config = dict(
    n_layer=10,
    d_model=128,
    n_head=4,
    n_kv_head=4,
    head_dim=64,
    d_mlp=512,
    vocab_size=512,
    activation='gelu',
    norm='layernorm',
    norm_place='pre',
    norm_eps=1e-06,
    positions='rope',
    rope_base=10000.0,
    rope_fraction=0.25,
    qk_norm=False,
    attn_scale=0.125,
    bias='all',
    tie_embeddings=False,
    parallel_block=True,
    init='normal',
    init_std_qkv=0.0391,
    init_std_o=0.0277,
    init_std_up=0.0391,
    init_std_down=0.0,
    optimizer='soap_variant',
    lr=0.00738,
    beta1=0.95,
    beta2=0.95,
    weight_decay=0.034,
    lr_head=0.00562,
    grad_clip=0.5,
    warmup_steps=200,
    schedule='wsd',
    decay_fraction=0.646,
    decay_shape='linear',
    final_lr_fraction=0.0,
    batch_tokens=16384,
    seq_len=512,
    doc_mask=True,
    z_loss=1e-05,
    train_tokens=100300000,
    steps=6122,
    dataset='wikipedia_en',
)
Each number is 500 + 50 x the weight over its row's rms, rounded and kept within 0 to 999. Layers, rows and columns count from 0. Numbers have three digits each. The size before them is the row's rms in percent of the matrix's.

# q: layer 7 attention query, 256x128, rms 0.22, rows 230-255, columns 0-127
# k: layer 7 attention key, 256x128, rms 0.218, rows 230-255, columns 0-127
# v: layer 7 attention value, 256x128, rms 0.249, rows 192-218, columns 0-127
# o: layer 7 attention output (transposed), 256x128, rms 0.231, rows 192-217, columns 0-127
q230 101:492604532533575503544459567456475563529406471480463488556488504509559529454534429464480553510570494580499480506499473559444556492446524512544443540524538554510530488514473467574469584469504545501394554510595512580579419484521344538483542532522484448559495558432573436551517551518544462469442525526439516512610601481553459489463536582543468472530459507486489472464444532384500577490391
k230 097:429515595490453474535535539512504452531491483582498500483523446537559520414548508642565534556496524523473600537497461497461532506565432455545532511391593511491631522532479502529490500512489544515461542450535459492484516435485483574543463477465577566565479479542548490494480574510537437513407529525442529524454524515381498499469518524578483551551599487539562407401497461390528559615513
q231 109:494587517625526502438458490476468496537448397460503424492549489425523500574467456565421473468494445480521459448471537526434490486516558443448422569529465425550529517501441531480460419425375569545523498518469592438499459472577525527459461527546454498562502610498475450496464486405595479548546432524492551494527464576467559459505429518420496488495617453446506419468503538460476483446570
k231 108:549537482480501512516498490487491523494471463489469535572538445393565522524521446519453501534539475492501445454547593564414431514564483540438447520557525385624497448412455577425413507522534444578506491559526548453544420452513476561561485436560479429583571472489503515483497451498525453538451486478408506499465469607434462496542416490406532471505505465441532473464556560483407608579530
q232 106:467488455532504434552509461482525511518525567500514513633567466515494379463472498564402523517397486444500491450450524409493436490574521471481506620511516502426517494482537579413469564526516483574582455437501566492551521474677470494548567542480464547465548476503438466432537578445499551524491549540486593551421495523570566480506559490521562495506472427528446499530540484495448433447452
k232 103:495472491581554515455460440483569440485557478467451540569513387521509410525434423523495449500444429585528403534508515569550507478504492543483485536557588548485450553563511607475486450501539518478536404436473587501437560437616509481543552605511446497532569437505500470479524449525535442492571421496490431510431449523482510421444577467358543500475457523547536492515515557528461479500447
q233 104:445466479527480535550487466354418415525484450442503420463518373460544521443545451585465505477506529445492458498483432452446460441444519488465549515525457476507537430522548439437500520491479490497505485515557373540474446394556428468454483504520433507523454524524541421537578459464532496569478652484518453513511431519471452467518496470478616533503438456543485419424451525590420473537503
k233 105:346408513559456539600535475486453434490503466481462467514602492439506518454466540600412519447475495600490490514538465460518542512513507514465495653498512456482551514515456468501464436542438555435589478498507530518521470417537513465574492518479464517439542551450568497434495564502465519563486514447457560626452518485372490408481496464455502491579459484546482540495490515589544479506606
q234 112:517525498485544514550440456396392459480431502501516584410578517585502524443535478502541485502452457471545442452531531517484538461549518562578488476487508391428559531460507481473528456546404471478564470606488571550540480448596537475467403451563478507475572491448514513495403497505483546533528565504395516476485529564478455462566384493537462424449540574532522491470500408559453511610460
k234 107:525523413484553477562606475479419447532490596467525464382523536599500544439463424496502496537556488456506531488456481494539537495475481599428564505505462453551468498470469412479445549530510397570514500430494381460528442468669517590490446526513491530490522496540541445426460503476481551495514376474442477410496566575526494460503483439481515412537534496512432448482523484535479572538505
q235 098:418475518595501383554523442548534521542429548589549528502446548492533533532508449582571509540592534561484594527537530535499515476423504490545484465499601485486420509490589472426560498545508436425448522493463517436499540510455458544523387486544495536450467599494443491429519490564520455519444548439530584525532470498560468512530549496441495460511433409487562575478540442402541413427445
k235 105:600477387504523471463452507486544525456388633619396462461474409503492529560467518572492497558532519482548523508458440487464465505526549479541457468432604552397476450567461532427508485502515494475373532531533506493445502482435526472567466496533479513431439436541484513507537542453473525536516492438439592529533467467541363500553503422494542540518469543535597530474449512426506485447480
q236 108:539568511523573472468521505538450444438476424514442457596464543580468425582430504516496538560532538603442601525541509426549492577586532516510487513535535498488679484570580541504536531516507472491554550523519557483523553581432508489432486521500472549568550481527520521544486443473608467477564545474525491497518449558554523494530512523590425506451617520435556561574502428479490499547455
k236 110:546494427478490522470439361465458481440518411553416464535486553539536523507585470458490463529435598496505479461493447457525519535484522563477552403539524506567529488539570512428435458491513444547350561449516467514606465541481418480452486491529543553573497433492490449546471461428478539541511501559513512507460398500459504529449497466510471495448598575507465500492521367434405480562420
q237 100:504511514498572558488530471570478464576501513527426533553485451526554597487466475523486560468561496463476614441413474427487570503466539470439488525495513489393444513480522487545561498574577498488529530475551518567555506613484447491539559502543515454516560575443530472555435478543591523555495455523586564490515489489527486546521547602511495458392529421574445553619526495633564417511483
k237 107:466454548534526569493431564470360509475441484527425439558472484535434506413541521536462474557535514507435517544499518471526446448510418508483508510516385551431407480497410496408469394519516602408438477449442498502497419489442428477541466541496451470524418536482482487505435554477501387461474513465571407384472464421501561468498568521445525448408507487506504515521454445495541493530475
q238 097:461579576585477515531525489519444459460477473502513403503494491489551508477434530393512467522476622449599525484508470515605491483515494453484453441501524464465532501458498526560518477555534378487535526415547493505527467572521592394487488455576567629528439558512513438541493578481514513512449412422453498559499460574445520522512531391437544478433499518552511564425395534448535553516518
k238 101:473562493459406496554477562509504521366450496396510501484486523498421419570476500504530490538556508482566415482510504499471500463451536427541550489514528490444532454389415545421457478513553389519411559485511510399455365565485443450473492502453501485418440477439500440543509612518467504519543434482496487504465407537458487416510542488505514425544510480483479585443571506417488432452542
q239 111:517546544533541509642576408562523561488504442536495492615491491480420499521535421571536481383515472520482559513482466425430439453605593537562455527496519455492578548487419623521471546536481485523459453507458496548552508503524438508518541534533496526520565537502560536465466543491481502418443396573536497573521418519515547575501557493525583533516497511436431576491566425513512570524500
k239 107:545528498522459432569508423549498469407520427459482446588442510471472450506567522483516541641443467537511643528504452560522459468571418487568532422539500473382540512559495592535478454554516388432545494540542476566477395476491437551535512544470444469546514494494452497448480498533534472548483520527493487501417432387455529421447563492438520540455537424508529479521455553511452551490458
q240 107:533451420627498418473416475476566509515456429505444526478558499619491502569537466505511549488402525503543470514467526511524546510497477550480414400668520479471443414508460582539501515500486473549476468492484508492583406510586490507501534451589505499452427476465546449476549465442419533512536489416538453438458522448479540407480475414424477537499463510445499522495513488526468630435511
k240 102:470463436488482482572407488396530455525523494519489422481377506490548439468562497445595498501532458469536491525554491479502498490465482394469497458558516479467556445458463442508436464463490395460503424443554500490550519473597593418479533518586540530467471451551557454464560522497449500524633440505387521557426436460569509458536399519562465454490508446395535487431497522509572557493503
q241 107:521419418533517438599598511534452499451531499452493553505560513467415553539498523505565475521431422534501430520515510490496484428481429454528556443499496531540362456453461437545528470527463386464516530415558420563489519393555463484522529473573454453492460520469476563484578501440483591506584483467458443455443507438516502491548574493514540419467533459489480467553481548485472435465343
k241 111:440502534546469427491591465644451444472458560471511550484514494473467577439480438548530529502510428519495478488438468402506428514502563437413478457567450550384532533638496425481502462550468490446569490531476483453511551487547543497519448562529464478477520505465428467539510535530455518480548483515453492606449541427600489495453519456493600491427494550442399542519485578412456493524412
q242 107:469515454569503490505411389477516502491406514562481555524431500421473513462588477457588550549517578536584467516497512536423535502524543530469508449473493525488539568541471513587465425464560457523490596397520450557595499553540501532456537571459499510519590530492579466502415447574471498482495452473496446591411539403617533564553568465521475493591427518443540493494534563492472438501502
k242 106:459465505528504511523456537586509496517612465573495491535494541507572482486543535570466569501513583520481590569482482370475513387564573475576526475534513503499501500547519480427460528561578421537561464397456450556489544495584493490486410472487429442524507438507542436559466619483564479456524504517553395519514449518517467529546538496574516556447457443514618519493402498418574500529483
q243 100:483507541518513525455411525435476490499484485546426573432493524519486503512460420593484491513451512537472522403510461565542507518521419509512615495422537445494428508441511621435492488488417474525494521439445478447484595480462516506453431470532443551495448547400471519494551467430423590444452579514546513506463523522464464505581478597610497523597506480429445477454476520492494621620498
k243 099:538547374414559423472617559546452506532475505476490418464558481542575439562459392513501490512555472549433488435557462480437541591408430493472496531497577458503486467489598493528476474464555486455516452444588497541460490405553538563530530495553488473476477435524424581541573476512498599491494541548496439478595547454431410560536506458462461463572503521472496557483452481440482542542518
q244 106:440526495428556484515502575473557484547569420493517407420493486502643513452444475399517563464490488443443461514463502528533534443461466466553465519481458529615495553435496544553524526538464460530548464661469501419411534501512525509595426555543500510512553452438562422476592466487508513449585443501478490571543422517473425441461526524462442505550494485509478509523571436438421530481454
k244 107:436633499494538586449490476475543553525454487526581556541597538437529607405388476442487480437464439507591379514514536481487427511408466523535537510520518502515481478472521572500417471489540513477511559595523485518439532484514496520568466515486562561509478518543489570513445526546482542476478649536364488497541474481532459431472502404512517494577497511566474547453566497498473580502455
q245 093:454495510452473591498474450538523526470559562478469446522524504510435491525519455582504474448480460473514524461493438550552473558503404550515489509527383460544489513500569532572517503534565511422482443439546557489557535411502499510542504566477518534546557438502499498504373516545448456476433425441493391437495596523521517425532618404591455477412568445551421481427554476445462579485416
k245 102:549539489511565539592486472448437495485544634528516522481579496553495465547551451484463490569539556515527545546512461417532486499452495562496546501523516485460552432544552562576480582540540482499585509525416542509421591513438496555525512522491521584487602464509522528589493562519586514589537492590573506419438465480515582526552604445544508494567588471459553538481597540599510471494450
q246 116:553600498502532514566554502379468483478487497487531500518501482502416480544583428517591542504521529526462438421572479558522510425531484465554536537485472491464496562380492462416590566430490486496544599577514459475543434518491526591518468531433553454476614493615444566456525519422556483494537524541404452511573541553521457466521568563546430462476428507439502511540515548494517574566524
k246 117:512549411516512439481472473501483389519460490475482461393517502415506509475554466515626465508543494523556475407430411505512541434471554509569572603397508487533521569553557491385485536560511516488553489547578425484484435492528442475539482496531558434503602501592524484446437491500504480432487562576463441521571575509527474408459476464488581580442451505456508455497507401532506480467534
q247 106:428445494520505457538474511426497556548541573583454516421505368587414494465521493507521612467513534462450518520505487519538515489505521526474431382443549540560457560572538492509466468465517528480437496496465629507495578465502500467473499523479522470535384487556476514432642494414457584508495503541576525525562460469555566489524436525553479483509520490472470347450449517525586447518455
k247 106:458474522428560513543441625548508556501541496520468508484524451488550448570554464497456503535500407557498519476491553556521555538480555490471447479517536563616514574560505471471454482449521543497461513587457496546526598441416539597484508585488578471559478513496421534452556512466487655495544480426567476476584529477515553519452459493459511527528436529557476408483536495563641601528523
q248 103:446528557485557509469558474499611513482468469468524478399480526463392496578510475534515459380544454443520521484440401509525479488528539500449466454492465537529535460523502528497540627514569446520388480473357524425533464559432491520470443540528539464456549432486430484525463499477507543464459522555491453449578494566499502480540410448539484431528467573546451443482489502410350468483425
k248 106:448466483436516471549530495471508529406496464511535497310552578464429475506484493417480497507503526525631555506400493491486543537540441327508453534489462465468505457495499534467444542485561529521478538560452575537572479451477545553502482494482523463484508424481502536364556431470547454522559492504520457461484487519518602553501449397484516496500532491553571441435485517472438419418544
q249 104:421466489511553492538484491581516469482529384485538517503620509548437524462530528589605508528571541554397431479507487525407551478467500411496551651453530492481602461570557508449542509466565478479459553398549483487511425509428545503487522540499527520531530520429456559594481488553445564475547474479463458559492565558442470470464546500542504542580503455544471472506535465397436486480579
k249 103:433491505655481555532547480475562444450521503533560423493530551514485454504499506538452497493578446525442469505541513466513491553489570448535539575517533534458514484619556499475519511508457537439518480546546470402585490458496383521458525547394494510522575495416488435475499424414554516452474611442536513470494488493555399465552436469559599576509476453482421531445425457466425481582489
q250 097:529488492497536542564464453516580452477476476545411494496469524415567564420450516495479478372514499424525494480514484505548481522456419532418610487396502575498477468452511480465550525489570545481531494434485627618526564535590608525487496447587492471491491511558435543513595480497530536481553501518405474435459493490495585517483506485493506521467551474597470475514640541451579451509461
k250 108:463506500499545562474509509506474446454517563467444478460555512472439460468432443461473498460579472434471494482481452492519487433475564459446447477476499474489412466468515494459527379484453482414536454548442618535491467493408499460460428527418418445546407513511495467505454452569397476536391447482564427459534491518587542454387466516472541431567519496470449491441602510463617406543486
q251 103:527510518522609492444559524490429420521522458557472527445562454449421513421428459496560476451562451546517375452452388509538549456505478585492490532545467499478492457420470441476519499493498564542481418472484562536440370448542474530503446525546434465402500496523491508463406407465540514463440479497417449522449536564487490443518456509558527508492516455467399389599446544550445501477507
k251 099:469495519472639520616591485477485476553574484446468460450577433508462496425503509486578541472496515514502524494497532490567482532636604518485512553563483480583531467496443513460499536513499543443450500489541466500455390382618507592507502489459579470547576480478518542476420480544503479537565545487551417528431558496527594473529458451484524478458486485368482473508530602481523545526457
q252 097:515586481499563541497525510545442401536605434542440546517528497563504600432451452515498514542551504433543494481532478511529500463534567528409516426547530488436435445534443634489427542462465597417556495489434463420482505474476430514447449488479642529462528573545546466507422490463503516468460449534538487478496521493496510395571461478447453434518407386524505454570548505494495463465544
k252 094:526447577402570488437423559537404456540559520523546445565531526432424519501503492482506416514564454513464491504530537355495485489571522538560480462582517514507433442438491572469446396510526548421488424486600508430498487503480498550575531538567526559440477394463559471407410553479490505530582465475556524494457467527457499479516512518485473532453558498460584434537418502494437539430538
q253 092:436434490483491574534449462534454496626460509490514498494500578467432543480420459554529472518469440472506606512554468404434425582465513566449492464590496452505429523538501582487437470565442506646468512455470524420617482453488433482466422514467418519506435394513415474532528440475529537553543445492450482419484496521519493491464465580520428492542501492406477491534453521446451481520564
k253 097:505443478492473581434571362512456542546525484539501478491488466574500530486580474522460539500418447469514562488439527524421487623497496489532510496514537415580522522556509520549437491563602445543496449435444586498487412494564464505484496551630469546523496453460361639463504458509566448476567440532606505509498474529511434530463463538555495591534537439512489506526509508540473478551542
q254 104:540491444510488566438446547619570522481595394556423473582473466482506516570448452512499525493437570409558544547581527544542535490493510488581551470417515495547484502492493548504458517486531495508560434444544606482453469433558498497587468500539516505390520532527514496521590447476493491568437442503441497437491477482459434522491452465495610435489568529485579458470568451467606505614456
k254 103:519582450542501448501502517538448499576534583484457480529494568436483426518482474473505443437484460549563634496547508572596440528588482514539463462504499492410480459441527540408525447470551428478516543579449493432485548449443525500506509505398488491533496531572518572548492533412461550425494515448536592483549542591582575558402498517539450501562572569475506541481488537442532581603494
q255 096:592500444512445476624532480407514461460523474445564482470494501568517458494522528630503605586529423559497474546468408483554487497478527603415478546506472592488435507448543481463489530512501414595497507446467430411480489448544489492503495539506468510544508452580414496582443469460432412451608510517425518567457514534466525538477455492580547418516481525538575508405516471522488517516472
k255 097:532485476528465461481528463487547461605538398559481446529531492474423567477498477480577527533517443613523437474446475534570488490575539462489459491461623568525579496517568462489513505545474485488542497566431478421546478534585498559555586502529392428438535599468501519450499413464539488437554505466503498489438411524556440579515527486536512503516476453438473496418536430545609398429474
v192 103:523551610515499503488470560560520600487476462427436494436541458521509503444446529471564563476555491503495529499469484467462433470494468556463368476471449509419547490512528565376469468529502490579579469565520503467467443489419437424443448503492492543541573463483385411481428455469471480507454529416517474468616457461464471423555527535408531398521567506401529481497495489552443468463560
o192 098:515520502427474403562478521433503435468477534515503493420561555486491399469548469503601476523424536539497495472472418405493493500512580490546502511510641538505541509487478503602484419583533564528531576493469607507509484536489424521463511464533558461487514467488478517441585426479467475548514482646518447523442522507531518502552521482583599491534469632454506386447518578503513478551450
v193 091:490490525542440508548540550425462569483475523441500538524489520442570550525448550553559664560429486505440550525497479462550480528536511528451533505535552499586521502498458507523426466514610543548496532433596490574555463576446654501423468466514555490495465487506454415509531437505531542538509496509415530358401528545537450443504513496454571576502528542527525549537411516515542529430464
o193 091:593362453429495442510444522469415452473542486487493553491607431541526523443496491454485496457516462490530458489469475572520589588440520579567516558406439409407531483504480504465527452473423425564455503494495473586513515478548447542469462509425453621581579544453517543517478503431439414575504570470463485541471503469545448496546545598497457493524488539508472512533402462497578517511522
v194 094:453426503476509542449527499523506431445571558548471437474534518539530511583475513441483611460544551457481432514524522518515508565542493505510420570623545452440500526463314528587532476456443580534450465529422549463418506533466440492463497480475512443468551556481522540404541457542484508466483554441545444427415525459495469515487505510500515561499410439425438459490522484521382427515424
o194 096:531611508505440534438482557466420616573494442497458445446447537490544501582511518451457427551484535524545517579469490537518515508536459480477482425491570450498560428570527550527537510568582369504466490480489423475518531479473538391503489475478498529423504484558536487506484483522472453554492342412457348514493453484447558435507527522544454506471503484500460609506526589530541565480459
v195 096:389450529542544532521439552477491500492527545529391564478475441571585605457508502403560469577530470547536583516494503443494526494464482514474475522493484475567491447453446536469514519584545585514527513470483526462463436453470509393472547473503519508422546534476511476382495435493401546447446590552444456480483435410439449466454503429497419519427547505467513399598483584549462561508475
o195 094:616449491426562571558547489468509480462506481520566505489574554536450447455520520509530504502527475442482486472515427533452553497490561417570478564521561537499497552530524400440521426502477472532450578482587463551609479468522445486567515556589538469469410566430495465543540548392477520524574448501466398510450493465511604462479439502575585535432418567492479567484515569521431464441550
v196 095:558486541494534476507542452581446462509508474587529477435499441464495429513484531540523548565452384460417513425549562534446570506544468475473535553447629580432572539503576540542506474575626551453487446434523562406435558554516463504536599499461476554446476542549480427480502466543574573535543512525584500541465419574531446518552497447539491449526534494457500454490551420426500486483495
o196 089:534525509561508475568487571532571566490542505496474543570446506485573581522572467489473378504433627457578481526435517529512522506449498518584453505568386554499467408513487436452510494539441494488541462564458403541477531484464515493505459437515528560547546441533520488530506565518422495534423446434513578536572495418461421471482405512444488563559482617545471414501518504555545429428499
v197 105:539552487462479493492449512462494512425516543553406495549452539524388521477438491445472400525463468479581578552445390532500426475490495454469512529535498475499583490556566416392480578415506530430594491436568473579474528514565467482449543453468469547471466408459465574488427492554536503517425573500482566542511515522506456509489499499540370447451461504443551457356491474531490511461552
o197 098:482466562542507476537480495554479516466435526528549528614421551467483493480569667484534535462454435524348470497487590421512460551579540473441515433424569552498491586477465490570451443567547459396430453501479520558486464439493519583538461525552552429524555532429476529469522500553496604536529504582470559509466466461489531525474483500490576489490433457453493530563576438458496470461521
v198 105:501489456524500547572539522529520604468446489492405521532561542476528505371501454414510456628462482577499493468437421445512445456491490571431516424506505496472466517526554535551511613571511497639438467541503506406500540473486535515489558489420470430610462414569495531509511493428484576595512566612464457519469460455439506448499507550514557531468472485573534475528560490523555535498509
o198 107:576495480481430518523524421477447461514516489584499519467463474551467526458499550494544559473527486399545484551505489625385487415427493449504474563501495441552482536425500470485480478396521584552546449571586518591616417488469421521500441460504612490563501556508509519483586457511529510457499482512476593518416575507411473521480470602518477447538497579396448483492477538518551538473526
v199 096:515542451529576498504548446469521561575441491474571522485498541441521465385474513489514503491504516481570441461472461552554475467563580511453522483523514546562509533486553550472468453502443501401479510480472503600516499558519543509522516562471640565543536494453454537492453568412500505499562572637361460500471456548460389418504508343506483454483464507445494525565464438444572460491531
o199 103:510419503511470504522576497545491505379492554458566564495489453523452502562497541489466501442567465507437580511564551582517562548484537546511493508466396593494516522511555594448550509511424445498434545505481557522603464474502507475474532540554499522585553482492468518439546478576599523475462546523511538462586515428516528598493485481525449489480676616525519435403575487513527505576461
v200 103:452465453453472474465447553555436464583554461472443401464444459453548542382525497399538529498562481577501482537485458529511533481399485507505501404570433422559509577506434567501519465593519501509457413475612459516555475455516456426466452494562483512461370406553545506487540430555502488505532530503484517494501404498450516436490498420430583587456501531497502473467521539453553550447537
o200 104:549479591513509516585568539453427413538521390554484496515512479527406538550459483580560513591540481413461527526478403511532534572469551388554490540542542488414457540492465468467495536493440520405454433473550502552556395492513455525509449514479521540474475530545428550391519527440564475441524472558550416494534519500516414400455509599583533464494497453529527495500429520483513540548571
v201 104:580568539468449439533529479421481435534451506510520475495494554528447455558373495540431413592454600491415499452446537434506453470442398528443393516447520530521499438489515439485479510427462493557496520497593509536490484435464422495492546440534575503546566412544491497498558502430436568420498555442421528457524455545479451537424407456509581452482456483484509541544567437455541498488547
o201 102:460510460524589482575601422605517487447475490461522488594461460444466581480514533492539501474556496597496496516491540412431518528484570567457515484431538518572484552545537458492400440497444530457584460431467497515479540501571503459462497505537472448564529560462510567578447358505515460535458496485510438505340554539463482468469483501555459510541572482440448408504482571518559540436432
v202 106:448527543528568470480533529505431461537515544510461535569440528509556493382481488543529453525532442486465571459558554556457482539447642471512478462425472448467551530575399512454524561506455638481454487562497523501509476520446553466463528443464384501565539484504513551438494518438463553474564530479501465493468443519509497463553494428443409555524506387533501432581366557470401456490474
o202 106:502473519415479582486519465520422475488419488490527505455560472544458466555485407516412550478496529514503508610441486455454542399642476388575492581523480527516456546463424507492472485497458460556499537541489418382635456511533445403533472503511493513512500395437458585555457491512519533483496397528450488506568476500439488517428449555481563483457422510504428506547499585511475481488474
v203 088:546436419501419503550508558455588475500453546480473480511513455404464538525517453557449577442515574505480491523535479507487521464607525576500474537494504476428502517425533525434589573489574469549532514438514542472550451500470430451556463430495455522452518414535494473472515452551536535408576569613524581501590451535464470540407489454580494402488421491602487548404496537509409449504517
o203 090:518474493424497472557427474550552457488529442510544538534423517564477561503479488445475442466512518397484547532518552487538432475558549452510455504511590473540504401460467486521422473511554610512468494427483495570459502449502451479502564571444517469513491549537526559457437519478491433503518380560433412452444478402582398583582456506552468517519580446427515437560478436392536449501574
v204 105:567377435550538527428566561502536475492546524473463471525527478545416451517533544480409510407479521572496569476463549446514474483455566425470534614503517538542475528523450443566452467544493446491525491509518498520573385447495496552432419567481521452472506424569549536605490513582470399530481443473520444444499433555471449434514420510573491484444478568441447510537438458423507594465527
o204 105:544517565502551474523536434474503534602572401534439564521499500456504580562360539508505625555475551589510452505443521500551526572528493522496477462444472553444455517488475536477482492542536427505450514547526485490438506604450506518537498488533353537516466539589451607513498448507521487476566555497419527511504524518499494634511463547559525559545462549594538431445561563523527448566518
v205 104:510486434622486457591576538565497498524543547506537474448506487517503522374548568450487566395567516528389474509449502536485457575587547471460531538476546491482479520539436494537499540531558460575575480454407566489549420566466463466544516433473436512540462439442493575582461519558476478484511500523485470506529536510500526474504480505543459508486462600531360540508523500454527650497399
o205 101:540413543409420491487486377506458553556519473467477534517477492459538553566475546466524547430518453475566457484538480506497522518557442428491463464604487508423491403457517474475543455455612495531462425561515443491356485527502490490448435459457541515490408580537473566488468451472556473452514424513416483543579518422511515521539504551582562446414569552582525533432437459476529448539543
v206 088:524484523572528449549493416521445567476390503423503549394478416550580542401563543503394515477478511486537427472492402435542563510583514470450385472558421495489467394528546475479542462515567510453529481549538459479507594469550498516487551466528429529453461498374539528430578558435586510591443522460521543545523478548572533499485511498533500542507474594517530454525505467514511462497523
o206 084:440377507451492561444557650531572444536519550504563523544446500476517494410448505557582508486425388464471509512466534528427541463464501466530495475564558486469500490471495476511385490518547524471528546574554462480453447512560484402491436492451514552411470501474481367524457486576438498435492600509451537523466524448546487466483542464429457409512529544481583551535477446437468455576465
v207 097:464406483547495548500634471441427565523443559577513511481463480428396471497461492604410507477561514497433480535494596462392484494505550499514496459409590539545523538502420502498491514520511625523444539482445442509546454536483467514483543469541528523505418490458434540628505469493613526429542546482509441446473522464459488474503468510459493445566505510488410407427542562464477568483462
o207 094:514451458482523527445516418504427561495530478480431531506526468391601548489490468487534542479416591606559541527518505418536471525574485482428451585559482471448447474523465548489463461563506478511532529516602494452572478495544500504470530454426481473492533525544521589479435543462553378557482387482405602502525466436532540472471534421612568506395564489496491553540462440504522466473538
v208 095:557538503555589473561514511332570458480561565526473523549512481564495477441547433435602495480473442468485531512563468543469470517518494455520562445577515407504422499568562504499451585543451483383455503530558496510494537528492466431503562482504470564399486562447517545505570523521517510452470528630492417422522481461535557478459584437489556542463504492399540512453494522572505489594473
o208 092:425460613490383524498462583564468511538440494403530491438388567511435483391498553560477524521573439407518536521533466507492520563522530422529493520427469562424464521481457520393523495488547529493416500472496464569525592464538540506518536498545561386559590542405437489500539480491518509543494540517558506645532555524423508517494532439519483501436534500555528527524508499528442441516532
v209 096:525429475535501498483529491499576548428523527572527548533502473501510495517561543501489522537474529527432505467515470486548362492498531432444427528464493563602496558510403394511481495444550544421538405521538418560494533462433519514496593546443488466510545547517582560378535531449520434457429519524481542381432425590551508422428476475502579512519500478446536440518458462472424483514600
o209 094:501485506486509468572472452515505395584505517468450492455412545442526567450403509417511472528503466533532441519488482509482546520417457453507556517420465506492523542511507540519493426544494386432459564555568438500521460492595496334503582465553506544578501502552470435570435513578484531425534498541418448583502504449441452521397528503451423438482458532520484540465570486499549532537391
v210 095:465471504442498560473484534479391538533599496424461469407589494530410553501530535587481385476492585536516468513534537589443460478451487554467497584410516458543556477488540442500515388484525460463431501540466453524417481484536573515532528519495553473565515503482513456515585566519516402467465450551580514470461479427521431485509447471484465349441493536458479473489481470389513584445486
o210 093:510464415526499521471497490475697538444524423536444434466485446408509465484506511485547515506421445516481514502444450507490490443434511550488465333527446596532481508480520550416456457421414440453497567424519637393531468482521430531512507504512439408499527456543487564481495455521503494478523437534491551594509468490503492488433505474460544530448494474548554510491542442467560532436449
v211 093:520466525500455495492525566444486394477484601504566573413528566515540513544466450529629485520582504544465474434504572426439472575533523509490519473561506519499591541519541556455515389488452457550458515504525558533601541587543463544532443495515492504476488476599536494565430489551486493580417487517478450511537497599452517488447498509431515567550400467456581510420593504414551464565529
o211 090:459539493549575477434466465563413531466535482539483453586430413497507416546528427476469516567487499553534505420520486437476582539523495534564540498531477470504467484517497412574460491493538420469533461407499424554513583405518448526430533483556443536519566503535448410462474412518618535576472538450518518610498557474510423591498515485474467444493452572444493481555447461568525449503611
v212 101:559542518499504560487586536443435540369556558504554509556665462502384480448438481438552479492506492569473551519556480477526408470547461477488470558519542497495568484452555518481541492465442493503593451512580401560591531469486471519470512566440595468562487438506434423467567576523459513384524509464508430575600504552558481558514520469555513505501484489490514493440493438522480480504552
o212 098:450501468528574434455470501500534454518465472588458455457450497496495526513512509479481427539464366572407385450462473502481439517512480478534465458474437503515473519550516434490438453470492485489461542484437561488437481506443513579474496446549440456530559555418474604506473393669502450591377516568532465500486509484432460592533448533476491468456539588437482517534566546426525443466488
v213 111:408529573524518450434425499462537512452494497360463482451544576513509470520518503519437540510527553534461525485567418473450486539453523462441503522484541580507517486508495452462442469409521387451414382432603470463540532526535505554428514577537464453538560487541441581512567562509521465534587440515449570484418511496560481494455502548594464430496520526506559487536395492432461497457599
o213 110:558486538450419485538483411440486453536553448531518456574512510469500500497539453504498443491470425488464443480481530575440483532432494551533572429404447495516551574432447519455459499562424490414634611558544450427541513570564519425531518491468476502575543408500477493525416420630478491440538514516495510526459531584557403487490489527430495544569433446518503455494574476494439454535509
v214 088:508417565545463525582626502467528580625496588570492482595449522424425505491490499437508531557400492481546545534485449549491546524529512530455448384491481514522450488487530547468536510459486448510464495489446494468463368463398491426541496445583521436527496409556493460466495513498593406538450493453470513483442499522425440502529548356508467503471504479467493501528577550462463565484470
o214 087:495435442415513525586486487429451491368561430462507504521541509493512515536471577438494498531517563496428501506563474468548412560480551466396447461546496451485568518512547462496494497506409584573356477510546469558525533510488453503573448592508527562494454580464483536396522531554515541571545515511480498513465514480514566518490467485607457514473557537523463443562471460519657573448451
v215 099:493571506514581554561480573490616532488519581522497442494506459513438493557546532480469506568500567538482506518612484473538442501547565552541408474467454533468539552501460468523598513581510559439566516527462530534528481570564511525470484450542490385584584615521485489478527449486571471476501497556482475568475551452529459608484589441489438613431552439512563460539403564532445512470510
o215 087:438580475518475511419476444491551487604449497490453563511524510474446459565453485548420426478555511502495533551518570464508543534497522479443488470451538476574521471499530554470377460521390494536511621545520582489448489427482505472521460563487480496512488511410565505454537536530448645566601427456450464489537552509536527472552470434609506448490444605509512544551588507406500477583514
v216 092:493558485490487477464526545510382506573510516537538522490576484485594429462480546510503612472474608455526456454420481426550533491519545519415545640473481519513490485422502492516435442617515510489559526484467545599462518546452565589580506557530527443499519443435457460525510536512467435536433445580493514480531451544510475447508499591463537481473571545381556521472497464519565623506544
o216 085:578477426534576485539503509470555514493582520484555537478494490571487465500427532507555533437489472628507518551518488464528554641544511556579508488488515583461558493575593510441543457490526393470545528542461532504418471608501489503497378523475571498549478474616455429540452467488458416520500611539520560531567508471558538576518536532569482456561497550496546508428485449484556418514480
v217 099:516480580438485541566470538446587570453472528539576539559416485576545505567513521438432491488513490602543546464465461440398474507484444580621450523452509454492412528479573508511476534481489536415497471527489459490477467587574536513514523514472561473580487519477450421406479529574518470495400375456464521456484591467557501534557464469491560492538523490400525448485468476416508435422461
o217 106:466517418507531462444417504381528550531383566463508495487457488486521461450542440587457570460444515503475490442489496450502446436516451488379472384479530431518595536461525475517452501550451499541441563450515537545538475474534441543438497518473400547504551545481545502519464512505473521523487558523513426497475502569438524499367543345469448445495461557583476504481571392532539475452471
v218 087:537424488567502532511486468552436441455503457481474486501512525448492487671577468499533592420505536508473449518499607466439479543406466527418482446559490502566458476495554405416565457546567509579476453435479503573505499557474502529491464583413485525446563549511601575530518448505542465593443459445437531475544500514528520566504536497548415412593517514500496580503486524450483513430446